From a checkpoint of a small transformer trained on Wikipedia.
Architecture: no biases in attention or MLP, capped logits.
Training: a variant of Muon for these matrices, 134M tokens, 8179 steps.
Each number is 50 + 15 x the weight over its row's rms, rounded and kept within 0 to 99. Layers, rows and columns count from 0. The size before them is the row's rms in percent of the matrix's.

# down: layer 3 MLP down (transposed), 256x96, rms 0.11, rows 97-142, columns 48-95
# gate: layer 3 MLP gate, 256x96, rms 0.201, rows 98-143, columns 48-95
# up: layer 3 MLP up, 256x96, rms 0.198, rows 98-143, columns 48-95
down97 099:80 67 56 35 39 73 67 29 21 29 56 50 53 48 70 38 63 51 35 46 52 30 16 15 51 64 53 30 45 62 51 71 49 37 46 37 46 39 56 51 73 62 66 40 65 64 42 49
gate98 103:24 85 51 32 44 57 36 62 30 38 65 67 72 28 59 46 47 44 53 69 46 56 46 44 57 13 52 49 16 41 44 66 27 53 49 64 30 52 61 54 43 63 75 56 70 73 46 49
up98 109:57 39 47 64 46 59 44 45 84 54 73 45 65 32 36 69 58 35 52 51 39 53 74 45 06 60 51 43 52 63 34 52 48 79 21 55 57 56 58 53 28 38 56 59 58 37 48 59
down98 105:38 57 63 36 41 56 48 39 19 44 45 42 53 44 95 64 22 51 65 44 68 32 28 69 64 43 47 76 57 45 32 64 36 20 47 22 14 35 77 51 48 74 53 51 40 58 60 54
gate99 097:68 58 40 49 64 69 49 47 47 60 18 51 15 31 69 68 59 57 68 80 64 43 49 47 42 70 58 41 54 61 54 47 54 67 49 68 40 43 63 52 09 43 92 55 59 69 39 51
up99 100:37 36 62 36 45 53 70 26 40 69 73 39 76 76 42 51 33 47 45 31 73 32 50 73 65 36 81 31 49 42 52 50 51 41 54 34 46 34 52 10 75 74 30 27 40 67 46 37
down99 106:47 49 45 27 29 64 47 12 34 46 62 52 46 43 46 49 45 79 39 76 37 59 21 70 37 38 59 59 65 57 62 64 37 53 34 44 71 46 33 39 67 44 47 07 50 67 53 31
gate100 107:48 72 43 54 53 30 43 59 42 56 41 51 61 31 53 19 52 68 47 50 53 44 57 41 38 59 99 54 33 43 62 47 34 74 66 34 61 62 84 73 83 59 68 61 46 44 37 60
up100 105:73 55 50 45 49 66 67 38 71 66 55 62 47 44 42 76 62 44 57 65 65 59 72 52 42 45 16 50 37 48 45 56 49 15 44 74 49 39 46 20 30 56 56 49 73 54 75 26
down100 097:36 64 70 59 62 38 49 65 79 53 64 68 52 45 59 73 49 89 50 54 75 51 54 58 19 60 32 76 63 44 64 53 54 56 41 58 65 38 54 36 57 54 34 57 65 36 77 51
gate101 111:53 57 29 48 55 59 56 26 25 45 53 55 72 52 40 54 23 65 56 45 65 69 41 68 46 46 17 58 37 41 48 32 59 50 39 38 45 27 41 61 81 37 48 71 46 68 51 56
up101 104:64 43 73 78 69 46 26 33 75 41 75 35 41 56 73 61 37 56 50 32 49 28 45 35 57 45 64 21 43 36 30 57 44 23 39 55 48 36 39 31 37 36 37 25 39 32 24 45
down101 101:50 49 47 39 50 42 50 48 38 50 38 46 55 24 31 34 50 42 29 59 52 36 63 62 76 50 43 62 53 36 48 50 53 43 60 56 35 54 64 32 69 74 62 46 49 82 81 48
gate102 107:46 41 47 72 53 72 72 53 49 60 68 46 65 19 32 30 49 65 57 38 50 59 75 73 63 31 66 24 66 35 42 39 61 43 55 58 37 38 40 40 26 44 61 71 42 44 49 65
up102 103:30 17 36 44 50 49 55 53 53 74 68 33 48 44 55 32 60 50 54 41 48 31 50 48 43 63 25 71 74 17 54 43 56 43 54 65 23 58 25 58 57 39 52 56 41 57 75 33
down102 106:35 43 48 49 51 47 42 56 24 40 48 37 60 75 57 53 24 24 36 66 34 47 69 37 36 76 59 47 14 56 60 41 47 62 47 72 57 36 57 53 30 65 56 42 42 73 53 39
gate103 100:29 41 29 47 61 33 62 53 71 60 09 32 36 56 74 59 54 76 58 42 66 72 47 62 69 43 37 63 68 53 74 42 52 61 42 59 61 39 41 41 58 54 48 39 25 57 56 10
up103 104:50 53 60 56 43 77 49 35 54 49 80 49 55 52 49 20 35 28 45 36 35 22 46 49 37 51 69 54 34 42 43 60 47 39 47 53 42 35 58 65 28 41 65 54 75 45 59 77
down103 107:61 29 64 57 65 20 40 41 62 60 14 34 20 44 56 37 87 61 28 43 72 42 70 62 43 59 29 42 52 45 45 51 54 73 47 66 49 39 47 40 67 46 44 34 27 34 54 34
gate104 100:61 47 55 47 69 27 53 64 56 69 41 78 34 55 61 62 59 61 31 36 30 50 57 31 32 54 45 51 49 60 29 20 62 39 72 51 48 54 41 27 49 51 80 47 32 82 58 64
up104 089:62 72 64 38 44 26 58 62 48 63 28 46 42 46 58 61 67 63 32 45 46 49 52 44 57 57 57 53 87 64 32 53 27 44 65 30 52 70 44 48 46 82 38 53 70 67 45 59
down104 091:49 54 41 56 33 74 53 29 09 16 57 17 49 52 33 46 54 64 68 44 53 35 41 39 22 74 47 29 46 51 39 64 42 54 40 70 59 27 65 59 38 44 60 36 57 70 41 49
gate105 097:45 67 33 57 63 51 37 54 42 50 58 18 39 73 49 61 44 66 56 34 35 52 66 44 48 69 49 51 46 48 39 50 73 40 49 94 55 61 71 34 43 56 86 23 51 72 57 40
up105 097:58 74 44 61 50 41 61 51 35 49 74 44 51 69 56 65 39 60 53 36 25 59 58 31 45 91 51 71 42 58 59 46 73 39 59 69 67 62 65 39 29 55 93 40 59 63 56 34
down105 095:43 51 55 72 46 33 59 26 37 69 37 67 45 42 56 40 33 36 70 40 70 40 32 36 69 56 52 45 38 65 50 56 53 71 60 38 43 39 41 53 37 40 22 68 59 41 51 60
gate106 093:40 64 53 33 52 44 38 60 58 42 48 65 76 73 83 39 60 21 36 66 67 36 50 64 30 35 44 45 76 77 50 46 29 58 51 75 58 60 40 51 60 50 44 23 46 56 39 56
up106 090:60 35 35 45 63 45 45 50 56 40 41 57 83 52 79 60 59 26 41 72 50 36 67 34 26 29 59 54 73 88 42 48 13 39 57 53 58 42 43 43 30 37 62 42 43 52 52 34
down106 096:68 22 39 57 69 39 45 43 63 59 55 43 57 41 42 80 49 58 62 39 40 50 58 19 59 70 91 43 47 65 48 53 43 39 43 50 43 53 51 53 29 78 58 99 50 42 51 38
gate107 103:31 55 38 45 40 26 61 61 38 49 45 48 65 33 68 40 67 54 45 52 55 38 57 45 42 51 00 45 31 51 56 39 34 65 65 33 46 35 34 77 63 44 71 43 65 43 49 43
up107 092:60 74 49 52 33 62 67 40 54 62 56 67 33 54 39 41 45 56 41 47 44 58 23 50 52 42 71 32 49 67 58 25 54 50 61 46 87 71 71 37 45 32 52 48 51 55 49 39
down107 101:29 54 45 52 39 05 49 68 60 47 47 46 62 36 80 50 75 34 60 72 38 45 66 66 54 55 17 36 35 67 28 66 31 59 57 61 82 29 22 25 67 39 48 40 66 67 64 13
gate108 094:45 61 64 55 63 55 35 41 18 49 46 63 50 52 69 63 36 40 30 47 32 68 31 67 55 24 66 53 72 63 47 59 52 54 51 38 40 32 54 45 36 52 37 51 55 55 37 59
up108 096:66 14 39 45 34 50 57 39 57 66 46 44 36 30 44 66 70 48 63 59 76 43 49 40 61 69 43 41 10 37 35 46 35 60 64 54 43 21 42 44 55 46 47 41 27 33 35 49
down108 095:47 40 66 50 59 73 58 57 45 58 68 61 64 41 75 45 25 49 66 37 39 52 55 64 65 20 37 31 73 51 64 39 41 66 17 62 52 29 54 44 70 54 73 59 58 54 53 42
gate109 091:39 49 55 52 33 58 26 47 39 48 59 42 56 15 51 67 42 39 40 64 43 53 81 69 62 79 42 41 36 49 57 10 47 62 55 54 65 34 59 49 50 07 45 39 60 48 58 27
up109 099:45 61 33 42 49 64 43 53 54 52 67 58 46 59 83 55 50 52 27 44 71 32 44 62 65 45 41 46 52 32 50 71 20 58 48 61 57 27 63 70 25 72 36 37 60 48 52 52
down109 101:50 76 31 46 54 83 28 25 51 36 70 39 65 57 79 63 55 68 70 56 39 45 67 44 61 43 52 34 30 41 44 56 47 78 45 57 57 52 43 67 37 66 48 45 54 43 69 43
gate110 110:49 39 64 63 41 54 67 24 50 50 47 69 52 35 23 52 41 71 32 37 55 51 75 84 44 25 32 50 54 55 43 47 61 44 58 56 60 34 29 46 42 54 29 54 23 32 31 68
up110 105:48 53 56 39 60 69 54 19 60 43 61 50 27 51 60 69 22 72 34 41 71 46 76 37 17 59 56 60 57 28 37 50 55 65 60 60 46 32 40 43 68 65 67 51 51 35 80 61
down110 108:42 59 38 34 39 58 49 50 53 67 63 51 54 64 42 41 39 54 37 64 86 60 57 61 58 28 45 46 66 45 42 37 89 37 62 58 48 37 44 63 44 40 60 47 41 33 28 78
gate111 097:48 84 43 45 56 73 22 54 45 32 17 78 38 45 62 21 32 62 38 53 47 41 64 52 59 47 47 57 41 64 69 40 34 44 43 54 57 08 55 39 10 61 53 28 59 59 66 62
up111 103:28 43 67 56 52 56 61 60 41 45 48 86 62 59 33 57 62 58 44 42 57 46 56 55 52 33 44 54 44 48 37 60 54 27 54 30 57 27 54 65 90 56 34 45 44 59 61 38
down111 105:60 53 52 55 58 74 42 72 37 18 55 61 52 46 40 32 49 55 58 35 66 75 50 53 63 58 51 39 39 55 83 70 50 05 34 69 46 16 19 41 48 64 41 24 49 58 43 53
gate112 109:61 62 34 26 56 52 39 24 50 45 34 29 62 54 56 53 38 50 49 41 86 55 50 62 67 61 55 82 30 58 49 27 49 70 57 43 48 64 40 68 45 57 60 55 27 55 44 62
up112 096:26 33 57 69 39 77 57 57 27 33 44 53 40 24 69 49 58 58 72 51 26 24 46 38 35 46 47 10 38 51 50 27 45 43 55 50 59 50 51 52 48 42 60 70 35 12 42 52
down112 107:71 62 33 30 67 58 27 52 59 48 33 43 55 36 35 37 41 38 45 36 75 73 51 46 63 50 40 86 35 48 35 40 61 58 45 52 75 54 61 72 52 54 44 45 39 67 60 59
gate113 095:40 59 57 30 29 36 37 50 36 32 49 35 67 82 49 42 54 60 62 29 68 48 40 73 62 46 13 66 75 40 50 15 54 70 48 39 60 64 47 70 57 71 09 45 24 38 41 43
up113 101:85 41 45 63 69 61 47 45 63 45 44 68 66 38 68 55 74 35 52 50 40 44 44 52 62 48 51 57 23 79 40 74 36 30 42 29 50 46 15 69 56 42 46 68 54 58 42 57
down113 101:46 27 65 56 53 50 52 57 54 18 27 40 47 11 44 50 35 43 50 45 44 66 61 63 51 54 39 49 67 39 85 65 61 62 64 82 44 75 63 50 51 53 58 60 64 52 75 52
gate114 105:59 57 26 52 58 45 68 65 42 62 28 35 67 68 47 29 42 40 22 71 33 63 28 53 83 59 41 71 62 36 48 51 50 76 47 39 66 48 60 59 52 72 43 41 59 64 61 48
up114 090:52 54 58 52 29 39 67 08 47 89 49 34 53 69 49 48 64 43 44 55 49 24 50 69 92 64 61 63 58 31 73 57 31 56 40 52 66 40 56 39 31 45 47 49 50 80 50 32
down114 097:45 57 39 60 40 51 43 54 32 38 74 61 34 61 55 62 62 54 85 56 65 68 43 49 57 52 39 44 47 63 76 32 58 33 67 79 59 20 33 68 63 37 53 64 29 42 49 59
gate115 097:51 35 75 50 33 35 59 55 40 33 66 49 42 46 38 83 51 34 57 23 56 52 31 40 40 68 63 66 55 20 34 50 44 51 57 65 59 29 65 62 54 28 71 50 60 73 54 67
up115 101:43 28 44 36 68 34 59 50 30 41 62 48 35 14 44 68 70 40 47 32 48 36 20 44 70 49 35 35 43 44 59 42 45 36 61 42 58 46 27 69 75 35 68 60 52 55 33 44
down115 096:83 44 43 33 59 45 50 62 68 57 53 40 43 60 69 56 50 51 63 35 37 33 54 44 37 61 60 44 59 78 39 56 65 50 33 28 76 75 34 59 43 35 52 46 56 52 61 52
gate116 093:31 63 24 46 65 53 50 35 40 52 56 63 19 55 20 64 42 62 61 28 48 68 27 69 54 55 30 56 62 67 72 60 40 45 58 70 36 47 65 57 50 52 55 33 78 62 36 45
up116 098:56 38 48 55 29 72 75 39 87 71 53 43 44 43 62 50 49 61 48 61 33 62 67 27 31 55 51 53 53 52 35 51 88 44 51 39 52 44 67 39 58 31 74 40 58 47 56 33
down116 095:13 34 75 56 48 37 39 48 24 91 51 61 51 52 50 42 62 53 56 51 69 47 50 67 45 34 68 31 51 29 55 43 49 51 74 36 75 37 68 81 47 72 58 38 36 52 62 34
gate117 097:54 65 76 46 43 56 74 56 39 81 46 46 23 50 50 76 46 48 40 41 45 49 59 51 58 49 44 06 49 52 36 44 61 35 57 56 65 43 40 50 40 37 59 57 36 51 47 34
up117 100:45 37 61 59 45 34 72 32 42 66 61 65 45 14 57 63 48 49 31 62 57 54 61 65 37 42 69 60 47 39 62 43 33 84 49 60 51 32 58 42 47 52 57 54 33 52 48 63
down117 093:59 44 68 49 49 77 42 57 35 49 36 72 51 27 51 61 49 37 49 74 62 55 39 68 44 51 38 30 28 46 85 36 21 51 48 91 56 51 47 28 48 80 72 49 66 48 37 57
gate118 102:59 44 75 20 57 44 62 41 59 55 68 58 57 70 44 47 38 42 52 23 58 63 58 56 62 62 45 53 46 40 51 39 51 26 58 64 46 81 49 71 67 87 45 44 44 74 31 62
up118 100:36 29 57 46 49 60 61 44 37 73 67 56 41 69 49 34 48 87 45 47 48 59 40 46 27 17 41 68 56 37 37 45 65 38 49 53 27 60 53 65 63 59 38 41 40 37 58 34
down118 100:71 43 61 44 42 47 56 34 62 51 00 50 66 47 45 34 45 31 52 33 57 49 50 60 71 59 42 57 47 61 48 37 52 60 84 77 58 59 60 65 61 81 79 60 26 49 38 48
gate119 101:47 30 49 63 63 72 58 66 63 53 43 60 63 55 38 57 44 76 73 65 28 59 57 38 49 27 35 23 54 46 43 41 66 47 66 90 58 33 39 20 48 38 61 39 43 53 62 71
up119 100:74 20 58 83 65 70 56 37 58 41 52 54 59 33 29 68 33 26 28 72 28 47 62 44 57 31 35 61 33 70 61 68 19 66 59 50 53 26 50 34 60 40 43 62 62 28 52 46
down119 108:47 58 58 45 59 34 52 52 20 69 50 39 56 38 45 53 44 37 49 50 57 46 45 68 61 56 41 65 41 65 85 81 14 56 39 19 46 47 59 71 48 56 52 37 59 43 37 29
gate120 105:46 44 67 37 54 60 49 30 26 37 45 46 28 44 53 60 49 59 63 59 36 32 72 33 69 42 56 50 45 56 20 49 47 49 47 70 55 48 37 53 24 35 33 44 62 54 44 40
up120 100:73 62 46 33 55 31 60 39 43 91 55 36 62 62 52 66 53 54 54 41 35 47 45 65 47 79 53 77 46 40 68 40 60 31 68 61 52 29 77 49 71 49 76 47 44 75 53 22
down120 102:38 62 38 27 59 56 48 55 66 32 45 72 79 50 58 49 46 25 59 33 63 73 20 59 54 44 27 42 45 60 50 71 59 57 30 60 45 64 66 54 64 62 67 50 44 29 47 57
gate121 101:39 21 54 64 49 45 35 40 54 76 13 57 64 63 80 55 53 60 43 45 59 67 31 52 86 41 84 59 75 47 47 50 45 38 57 57 68 73 32 58 43 65 62 36 56 80 51 72
up121 095:35 67 58 34 61 61 79 50 75 23 77 50 38 40 23 35 73 33 47 56 45 64 61 46 31 39 32 65 42 73 56 47 50 76 33 56 59 47 37 38 43 51 49 54 49 36 63 35
down121 100:26 50 59 52 83 52 84 52 50 36 44 42 43 38 62 56 57 62 48 17 64 75 14 74 47 32 52 46 70 36 58 34 64 60 61 51 38 65 38 62 36 58 62 15 73 54 44 49
gate122 092:81 51 57 43 47 51 51 63 45 50 24 33 23 33 32 50 39 43 44 75 41 59 54 44 75 55 17 52 82 66 49 19 53 52 48 38 51 50 23 62 43 34 54 45 19 50 41 49
up122 088:14 29 44 11 37 37 38 60 20 51 79 49 64 65 66 44 71 42 60 42 66 57 43 58 17 46 61 50 38 27 55 52 34 48 40 34 28 61 68 30 48 41 52 62 51 48 62 62
down122 086:48 50 49 64 83 39 57 32 80 39 67 59 66 53 54 31 52 77 45 45 33 69 59 58 31 44 56 56 30 24 72 28 80 34 50 70 43 55 57 57 43 45 36 43 62 51 22 44
gate123 098:61 58 64 44 49 75 54 19 31 42 52 31 15 56 67 53 44 54 25 58 55 52 50 62 60 30 67 52 66 26 69 55 33 65 44 60 46 30 73 59 27 35 66 48 60 46 43 46
up123 108:41 35 37 50 46 31 33 59 77 31 62 58 94 29 46 61 51 60 78 51 62 50 61 31 72 34 31 43 51 46 48 38 56 36 55 28 54 81 50 30 59 68 28 58 49 53 37 42
down123 108:54 40 56 45 57 54 39 52 33 14 78 48 61 60 65 50 60 65 64 63 31 52 45 25 90 37 30 41 38 49 65 53 39 49 53 59 53 59 65 65 43 42 69 15 65 66 47 58
gate124 104:48 53 51 43 55 48 30 40 40 70 58 47 22 67 60 41 43 37 38 52 63 14 23 45 68 34 62 64 53 39 67 55 71 53 59 55 47 65 56 34 66 63 63 47 85 49 39 31
up124 104:41 69 31 70 40 41 56 42 33 59 34 30 37 53 50 54 44 41 30 71 71 52 36 75 48 47 75 60 52 64 78 54 59 73 58 63 47 63 63 45 51 66 57 37 82 48 26 60
down124 099:67 52 41 65 33 50 28 46 77 49 33 42 68 47 41 52 32 42 44 58 41 62 77 51 58 35 62 47 50 79 66 30 43 55 46 59 61 44 39 79 13 67 57 47 48 62 45 39
gate125 098:25 38 43 64 39 26 35 31 74 49 39 57 51 77 51 56 24 52 79 30 77 72 19 44 61 61 42 57 63 60 55 64 59 43 39 61 47 28 60 23 51 72 35 45 69 36 42 55
up125 104:44 48 43 39 48 48 49 66 29 48 18 73 43 69 68 46 61 56 29 76 25 40 41 60 72 52 25 26 48 63 54 44 50 21 34 24 72 65 68 46 31 44 71 49 44 42 67 62
down125 100:84 70 41 44 44 53 42 40 53 36 70 16 59 18 46 55 42 24 50 24 61 72 70 52 66 42 52 68 28 25 27 52 69 55 63 70 47 23 22 65 53 55 35 39 70 85 45 68
gate126 094:50 57 37 31 52 39 31 42 48 18 53 42 81 40 75 43 62 40 39 70 53 46 60 56 49 35 33 49 34 23 49 69 45 66 28 53 54 71 52 47 59 36 36 48 61 40 48 60
up126 103:60 21 54 62 64 66 65 64 55 67 54 60 07 46 38 64 36 67 62 49 44 08 28 64 53 58 61 50 64 78 61 35 56 41 57 31 36 32 51 55 28 52 41 51 21 60 33 40
down126 094:58 38 71 09 50 52 47 42 45 54 60 51 51 65 73 48 45 39 43 67 21 63 51 62 40 40 21 56 35 54 27 61 49 42 55 54 52 59 70 67 45 38 46 62 84 75 68 49
gate127 099:64 62 36 32 41 42 75 58 36 51 59 20 42 35 45 34 52 57 27 54 40 34 51 78 40 55 47 34 21 37 60 70 28 26 19 74 69 54 72 62 38 32 39 51 62 49 59 65
up127 099:49 44 36 43 61 43 71 35 57 45 53 67 59 18 40 73 61 68 50 25 34 49 21 64 45 35 43 42 44 63 43 59 51 21 73 39 59 60 55 53 74 85 55 59 67 54 54 35
down127 107:44 58 60 27 59 33 19 50 65 50 49 52 56 63 89 56 37 51 41 48 45 49 44 31 63 47 42 77 64 52 63 49 42 52 54 34 13 48 49 43 32 44 39 44 46 46 28 46
gate128 102:36 37 54 57 56 38 48 21 55 55 36 49 38 41 31 38 58 57 45 55 53 61 32 53 43 48 60 79 57 47 49 63 76 61 36 41 40 35 38 59 31 49 50 49 80 79 47 50
up128 102:60 31 48 83 58 53 38 43 43 31 51 41 70 52 16 36 35 55 49 61 69 55 40 61 49 50 54 59 64 46 44 53 81 66 34 51 27 44 62 40 32 29 45 47 43 59 41 67
down128 098:75 55 54 32 43 56 43 43 34 63 49 36 64 54 62 48 55 44 45 46 44 34 48 35 67 51 56 07 36 58 40 50 33 37 72 31 31 21 66 34 68 38 52 49 28 50 51 65
gate129 091:48 76 43 45 52 61 36 57 29 63 54 64 42 41 43 27 63 67 67 35 70 49 57 45 49 55 52 58 35 54 42 63 72 53 41 57 29 65 63 36 38 24 45 65 72 53 74 60
up129 092:68 54 50 56 32 65 40 46 25 35 64 59 39 41 29 51 68 52 49 32 66 35 69 72 46 63 48 46 61 30 58 33 82 48 28 53 44 55 33 52 52 58 43 85 52 37 81 66
down129 085:60 39 60 60 51 62 51 65 45 64 44 62 38 71 37 63 40 43 80 49 50 35 55 30 57 36 78 48 47 60 45 54 48 59 33 40 23 59 64 40 25 68 68 50 56 64 45 36
gate130 084:80 67 21 57 52 51 62 51 51 22 47 77 54 67 44 45 87 47 56 52 72 34 35 62 58 43 46 48 37 65 38 46 34 32 38 75 60 55 57 69 37 63 69 34 47 56 42 73
up130 086:36 31 53 69 50 51 44 46 64 23 47 41 49 68 81 57 27 73 60 66 41 46 51 27 53 47 56 65 45 41 50 28 29 28 46 21 61 26 53 65 76 48 32 73 57 49 57 36
down130 085:62 61 49 32 71 45 53 50 53 66 57 52 39 44 41 41 28 32 47 29 61 74 42 40 32 55 41 59 24 42 31 55 76 42 52 63 45 57 50 57 42 55 66 45 51 42 58 34
gate131 095:56 70 49 41 45 42 32 55 67 39 68 45 74 59 51 55 53 55 49 35 65 34 47 63 54 40 55 38 16 42 40 25 54 32 00 51 73 75 67 45 41 43 35 41 59 50 66 77
up131 108:46 36 50 50 50 45 43 48 43 22 40 21 66 59 71 58 38 46 21 50 45 56 60 53 45 37 61 82 73 57 45 58 38 54 59 58 48 39 80 69 62 31 51 36 57 39 70 21
down131 097:46 32 80 69 45 67 56 52 74 20 47 21 45 77 51 51 37 61 15 71 39 58 64 69 43 45 53 40 42 48 64 50 42 65 69 48 54 43 82 83 44 52 49 33 57 48 59 49
gate132 093:30 41 31 49 72 25 53 61 58 46 47 65 57 61 39 43 23 61 40 07 23 63 00 54 41 66 52 65 64 38 32 42 53 76 72 51 38 63 56 30 49 53 59 54 35 46 68 08
up132 095:31 77 50 35 48 36 54 56 32 52 47 68 62 73 59 59 24 58 60 33 45 42 37 69 44 36 38 77 34 57 32 24 57 44 49 45 57 63 45 55 70 75 50 47 39 32 50 25
down132 101:62 71 37 50 55 75 71 41 48 74 29 49 41 35 30 61 42 32 58 46 61 68 69 57 06 72 67 31 63 26 53 47 56 51 40 55 28 36 52 19 62 71 39 61 74 47 46 36
gate133 097:67 48 84 25 63 57 51 45 29 21 55 27 31 64 60 55 18 48 40 37 52 57 26 37 53 51 29 40 66 23 58 30 47 66 27 35 35 66 59 50 69 53 36 41 46 40 71 51
up133 086:67 66 26 85 43 54 48 55 71 70 52 62 62 17 39 58 82 54 34 54 32 56 66 51 51 66 70 41 39 71 28 51 43 56 82 78 65 47 56 50 28 44 71 41 51 76 26 44
down133 101:62 49 59 42 73 52 57 37 46 34 69 42 47 43 43 64 40 45 52 46 49 37 17 52 57 78 34 11 80 28 70 56 43 51 44 23 69 59 67 50 51 51 20 38 54 63 59 53
gate134 107:62 63 42 35 44 41 79 07 48 56 31 57 62 54 50 37 56 53 45 34 66 34 54 46 43 64 51 56 64 48 58 65 33 75 62 72 37 33 66 57 43 59 72 46 47 50 47 71
up134 102:44 40 65 50 34 51 71 42 43 81 54 61 82 31 34 26 66 73 69 47 58 35 51 49 32 64 41 43 45 64 36 48 27 27 27 46 53 60 31 49 55 20 45 57 60 39 48 52
down134 096:62 52 36 47 46 79 30 45 34 17 22 58 29 45 63 50 41 41 20 51 61 42 83 25 50 50 70 56 29 62 62 32 42 38 64 73 46 39 56 41 42 39 55 44 24 62 67 65
gate135 113:55 79 56 65 60 59 63 25 56 55 33 76 53 36 57 69 61 62 68 59 65 52 53 49 45 41 60 73 58 58 44 55 61 33 56 30 29 51 69 72 58 51 92 63 27 75 27 43
up135 114:49 28 60 73 47 54 57 35 42 52 39 40 65 15 64 67 50 67 68 48 40 58 64 49 60 69 77 68 54 49 32 45 50 31 40 39 33 40 55 27 55 56 43 59 07 59 40 56
down135 106:54 61 43 37 47 76 48 55 29 55 47 74 63 54 37 55 54 53 77 87 50 25 38 56 36 73 58 31 61 35 37 59 66 55 39 49 78 60 16 54 53 70 47 54 52 60 39 52
gate136 105:30 61 47 59 50 51 61 22 40 28 57 48 52 18 26 81 30 61 50 42 63 38 58 63 64 37 48 46 30 49 61 32 54 56 43 33 60 55 37 19 47 40 51 59 35 24 43 58
up136 109:32 55 33 43 11 49 56 61 74 69 44 60 52 49 58 48 52 70 69 54 41 31 64 39 38 61 63 55 63 37 10 41 34 57 40 60 48 33 51 72 42 40 36 47 48 66 68 54
down136 106:41 68 40 46 49 28 48 51 69 44 45 45 58 41 33 39 40 52 35 61 40 36 85 64 64 45 38 40 43 47 47 36 23 44 41 38 53 45 45 68 36 12 60 27 74 65 51 58
gate137 101:66 19 39 73 78 45 58 33 50 55 58 54 31 72 43 25 65 46 33 55 53 46 67 64 49 58 36 44 25 60 51 71 34 60 72 65 59 37 39 48 47 52 49 59 49 70 53 47
up137 099:74 31 53 63 93 56 56 47 34 45 68 57 48 72 42 34 76 52 58 57 30 38 59 84 40 81 52 37 33 51 63 68 46 73 57 46 61 42 53 47 41 57 48 50 25 68 78 43
down137 090:42 42 39 75 73 53 48 16 37 64 63 53 75 61 41 31 37 25 47 36 41 44 41 50 49 50 70 26 29 47 69 70 49 60 56 35 36 46 39 61 54 53 28 28 70 59 43 65
gate138 100:55 75 29 44 40 45 46 36 27 39 24 47 29 45 65 39 77 69 45 43 65 26 35 60 65 41 59 63 28 84 52 41 73 23 45 64 40 64 30 58 47 38 54 43 79 58 60 30
up138 093:28 44 70 61 72 54 45 54 47 43 85 39 75 61 55 51 50 60 23 32 50 51 66 43 24 41 31 39 80 29 48 53 33 66 50 50 50 39 55 54 64 66 38 51 31 38 46 45
down138 109:67 66 13 58 26 29 42 51 65 66 26 71 22 29 46 46 69 71 36 50 46 43 48 66 34 36 62 60 16 80 45 48 62 23 49 75 54 61 49 32 39 35 32 46 72 62 35 40
gate139 098:67 77 42 50 45 61 69 60 44 20 29 33 47 59 61 31 46 70 50 32 40 68 81 55 57 46 52 69 54 38 34 58 47 30 45 67 40 83 41 52 27 58 72 45 39 65 41 58
up139 111:34 39 84 23 40 34 38 29 71 55 29 63 61 51 42 61 73 47 46 63 68 56 51 24 73 61 57 64 60 99 72 41 28 53 45 32 40 45 67 41 50 33 55 34 52 48 36 53
down139 110:50 69 25 64 53 58 58 83 63 48 66 58 45 27 36 35 29 63 54 64 43 41 35 65 36 57 46 67 44 25 50 58 72 51 63 58 81 33 53 52 39 67 11 50 63 45 79 71
gate140 100:35 48 41 71 70 34 63 70 24 56 73 47 48 18 39 21 56 52 60 40 61 43 63 28 12 42 54 42 41 14 35 65 60 38 57 54 36 41 42 76 49 48 50 69 54 53 56 67
up140 104:52 77 69 49 63 64 21 47 65 36 41 41 52 81 66 45 17 36 47 38 37 47 65 69 54 47 30 40 37 66 76 60 27 52 57 39 74 83 47 10 66 54 48 45 37 38 56 39
down140 099:28 42 38 34 44 62 46 65 77 26 43 47 30 41 47 37 19 75 16 39 60 16 66 47 60 35 32 51 61 27 60 51 61 50 48 45 49 58 55 40 78 59 61 63 11 44 38 41
gate141 106:56 76 59 34 32 52 50 35 54 74 68 24 28 64 38 54 42 64 66 23 47 69 56 29 75 57 41 24 72 40 41 42 81 50 49 42 77 61 67 46 08 65 36 59 65 63 83 56
up141 088:37 16 54 59 72 76 38 38 64 44 74 75 39 40 74 63 60 44 51 61 52 53 42 50 39 17 61 48 28 55 36 58 51 81 47 67 28 25 27 59 56 49 44 61 50 52 36 57
down141 097:80 61 61 44 29 45 46 44 35 80 40 12 40 56 45 51 46 49 55 43 54 61 53 45 40 56 40 37 69 42 57 23 65 40 70 37 86 46 73 35 12 74 20 49 36 63 68 65
gate142 106:29 40 50 46 63 30 48 26 49 38 26 31 24 66 52 27 65 23 44 51 74 69 36 55 56 37 74 64 17 37 81 54 47 46 46 45 27 41 71 47 72 47 38 65 55 61 62 57
up142 098:48 42 69 28 75 40 36 69 56 40 35 50 38 58 49 52 79 47 75 48 47 60 61 64 49 38 60 49 31 25 93 55 36 54 53 42 24 22 65 53 69 44 35 78 45 50 34 44
down142 097:59 32 55 54 46 42 56 37 50 48 66 43 54 61 38 66 19 25 31 45 36 29 63 54 49 50 47 49 40 76 16 62 55 51 46 49 64 53 24 41 52 58 71 59 59 73 34 81
gate143 100:60 82 75 37 61 13 46 42 15 22 62 46 52 51 34 54 56 35 46 25 67 58 65 49 25 72 35 59 43 35 50 50 62 48 42 32 70 62 52 38 50 56 41 45 50 41 58 67
up143 093:39 28 50 60 36 59 53 63 63 57 52 36 47 17 73 52 67 61 40 74 50 51 43 71 48 49 51 52 45 65 31 15 53 12 59 25 29 59 45 58 64 44 63 58 42 62 26 40